Weights of a small transformer language model: RMSNorm before each block, a variant of SOAP for these matrices.
Each number is 500 + 25 x the weight over its row's rms, rounded and kept within 0 to 999. Layers, rows and columns count from 0. Numbers have three digits each. The size before them is the row's rms in percent of the matrix's.

# layer 11 MLP down, 64x192, rms 0.171, rows 29-63, columns 0-95
086:499488497462539476504481506493506505494467484481520502471468505501510515475464481499478507509520499485524549492512489523490466501487527471523505489558518479534510541478461485512497514455511459522500533522486514472467495499523543485552500511472517526517507534471471505478487504486488516513
088:498519494487515532578483536559509533469491498541525483473486508508478492534518499487476491518495463525526490523472491509494471495529516484543511481492523485476567513452527500481451517532531519469528479500517474515476520528526487465532499470524491499516502498469479555513468475535511499480
100:491505486480478501487531500513535521549491491493483512492471494504476507486503498520526512513521510493514480483514489490496479480506493541488512474509513501502516495479550470525507477492498505480465540501480461457496462497489446461507463515476476495533532492481452454557533536530507500501
098:517515536475490524509505530512530561526483531518498522545501487523503457503516442516478565507553511528491471479489507518492511543510553507450509525505503465470507501495488505541507468484475522503491488492471538491468459519499508527526490493480575532501512506518497494504504502492483485512
084:472482528481505513492518555522506525513518533523485522548478465482524463541442515513462511529476474469479527504520524521506477483491509481486474504514486478499499497491470541517537525463467480520497489509489526529472523533476476523477569512509557479458497506491501531507492481446517494511
089:505519499499482517492501502496510492490521515434496494523519486473501475447492525514472515500486527453479485522503522504488496508484490504505512476491511500463496475469522527466518500472509505462479495473513514525557529520490506482443492496514514502487455522489470480509521496493496497516
116:494474491511464464497517487530552510520526532551490554493492520505478489523504488515527502491499493489469500529521522521460533495535500488465537516473512498503470463571529533524517482526483486550460522492483505506465466528490526529547481475478541512499470512531472485475522530505532550491
105:479537500491532546514514504478450526494468476512530486479520508493532536470485507479514486474457498496499514498477504493534486498476488493527482493551480476474488515524524495470508511472536441496471485510528505502467559433500511466484528527541479493534500482480480516498493472502484477500
107:491524493514504522489480513510546523471501517487507474462523494500493509518462551569502522538514458521518516502486520540494498499497493480533479444527449511528501493489488490506449508478524473492517484524505555542419491502532488491519498521525548502457491491520511515512496519489458501542
113:459552468504534519477483509510483483481487451522528487463488503512528545504526517505507465517481503503536480501476516496520472458472478524504463481507484502536508535494529440492525560498514472494528496537525504472539470456515459488527544512519505496507501461492520521473483487519467465504
096:473467515527470501512530491489516465508537499527498541555511501511457506509551503547538515486501494510493495503498521478474534512510475482481506454476524556530479509549489516525512465470466495528476540486484453472515453527464461532541467475493526511530500540515509486495505475535521509472
099:466473519458529524485479513534543565459479506521513478527502509483479478502526500515492507514496478499511491534505492510506465527553506469538494485502500531525545524531544536515471523467524495490537515488498513483471508535527505510523521459519465537502489499504531525532492486521540498484
093:508523506484511517478490456509499542539448515459512468504454525498483480519539527504467521523483491509510523529474539496527490531461536515509446526585466506465503510470508489536489516503483533502504496521480474517536488507493484514457516447483483494517523497509459535513481506497493531526
086:477538493496497512435496534504499513482464517478521459489522508497553518511502542517474507514493551492518537477529472530507480510504464459530534496498509476497483523496464526515498471454528511491497554515513516482513527492499507533502524513517502501524520468505473549500500472501485517484
101:497500477551472480467512540499497537510478499479497507510489514480515538513485488521524521489487501560473519507461504520457468488477550460500504512466482466492480474548501477513464506544498493523503522487535527490481518477523494528526495541471475545504495510540496497492532487493512472496
101:500475513507504478513500521534531521488528520495515480552504478508513489513464480553476514505498485474505496503490504498513484506495515500506494482518512525499536529471437536509476503508517496493523529506448495527475483570514452484458491478515509430497544468475508513562539494519515533515
087:476476481534499505483466516509564561488516508503506499488513531475522509485500519482543488512440512516492518493526508502492498533518508456515545467497489477528471514533488494509493481494492461509509497499512488538526526514505499546473515477476464459509526492521490480497502499482540495497
100:549494507527458477509527496465526485558500530483491533536558481493491452497487470467504547455499513485490495476512540522506533520538491506470527512494487483512501457511507525522542480533509499528467483486507507504488501524471567536529480470495506469510504530536508487529480508539489513455
081:478532484506492502479486483480541488490510522499514504518456517482524509538485523477485493527464490500467525521477514535497496515477485526454484489503445513535503486509500473511496505463495463526490512489551539529541500505463525514499468494463523512449502467503512523477518540514494505545
089:460501536493501483522495522483493502479587459497532489530471543538481465507522475544520468476505523483484438484525443493485513549479483491481487503463493471482509475491500523546510490454517528489509601506511547475514479500509494522534534474482474542493546488484520529510529482496506480500
121:515454462510481470474526468493496496527558495517489538491492484513543510533527519469529512482514495507475502495516503526469545515538512482480527482471527506459459492575498466520496479495467479532475498483539503501516460511472455536542497500477523496518486468539466507476534512507508540502
092:496525487515486491537520490502464493503488493549491513480509512526530518486459524500509515415529504505468548478530498544516488529505514486491497493519528469524498486537481498488508473486481503503520519494496470491472543477489545526499510553495507479534499502489497518527524515513494445516
116:489436517511489464493494504506536483514521512520498493498491467517455484497488496529524496526512447482516511521484480496484497522510528467502496477476515513500471521535476544532533531504479538512511510519514480506473502544509476546516522502492510475474453522503514499556485480506553547453
108:512471496529468453450534502475530496528479523508471552467511513514509506495508477464514525483488474508466509493511487538486508533513548502457552501490528484499458464569493551530498488483483543532485497488516489498507520504481456535486492485490460520495534506503465480494506514482506489474
110:494504503468523544499492478549509507487514504494515495466500464495486509471497487571452508524467477502485477476489483488533498495521497518525465521504455445540527503418531542483548505527524468455489453527525522501465535497514505488483486481513527509461532520473487521469449496497523512505
110:509511462533456536515517456495522504530503478493451535468471513508499525475510538464522508473502531525490492536481507497501531511555484496453537504473491494485472467539472450494510478525471505502429507501537480464509489462471481508555485496449518457494529512523503478484522496515479525479
133:464502521503540521502465516503497484475479482526544477521483488535514508493498512500452482552494469478511507526484475479532472503496483503528465485523473472530531497457481502465495527469522503474526478538510520493489495494522506469463535511511524523474487484436540521513458488496483498552
097:488507491489530513443477490466512451478454495497519487489527489521543503525493524510508500526491454533512517518497492509528491492504483540494490504522548468480473498485474495457524484469528495470463453538478510509527503482488496508433494508498520464528479506479476512519454509491471542534
113:472464512492518507472491488471543458481495494498517487522445514479473461504544482491501487517470516456538495552478484473477491515529547507515475496502511524507513526481469492516526523479530502496491502522448470531504470507494498488498513501531498523504535510473503473516491500489502531462
113:531518473503476484467559500503490489529481505471484539497491491524490467497491518485508522510530506531479471466510517506458526502525516502495509485493506528500459507557551471537494449510469470501484502507510490459486465502468523553534493488467504503508478480553472488478531479521552513454
090:480491539520512484537519523514491494502466518484489473548437515547460457513541436524519499530477527489482521512502544518517516531474504479460506490511519515512497487457502509543496499515520502519511508499518513496518501538509509536486484466517494480464519559474496519512507503497499533470
090:511503512491513522529502542515505513496527478492481511512492516492474495450528519529527482510514515529536462494458468531475513530469491494485512469484500546522549505485517520521506497513472541489507473476520492466528494518471438447533484524484529495542526466504560465469502503496473506455
085:487502516466527499505493472461549497496520507508520501483481495482546522497472543487534465493475487490496458503536452475493536507492485489517483544471472519488464499462505522472418508515527454466509467511531521516468493507466501461509539547494526466499478481487534509485499506530468489516
112:494447533445532494486461514494505477485513517517529473524474472537488442514504459507505507507519454463491482481457460519509490517500520455526500492508521529527521524487494519508521515505535512487544505524515529508479494527563535494478519452526527488484515520484463520473473490500534516468
096:492499512551498504466496537480495500487465484473512504479483483484498505486486485455489473491465492479508467484503551462516528506477500542498479477479507450496475481456497512464503501445508481484475519517548515540486502448494511533494509542538489493500577446476497521511482471497498493525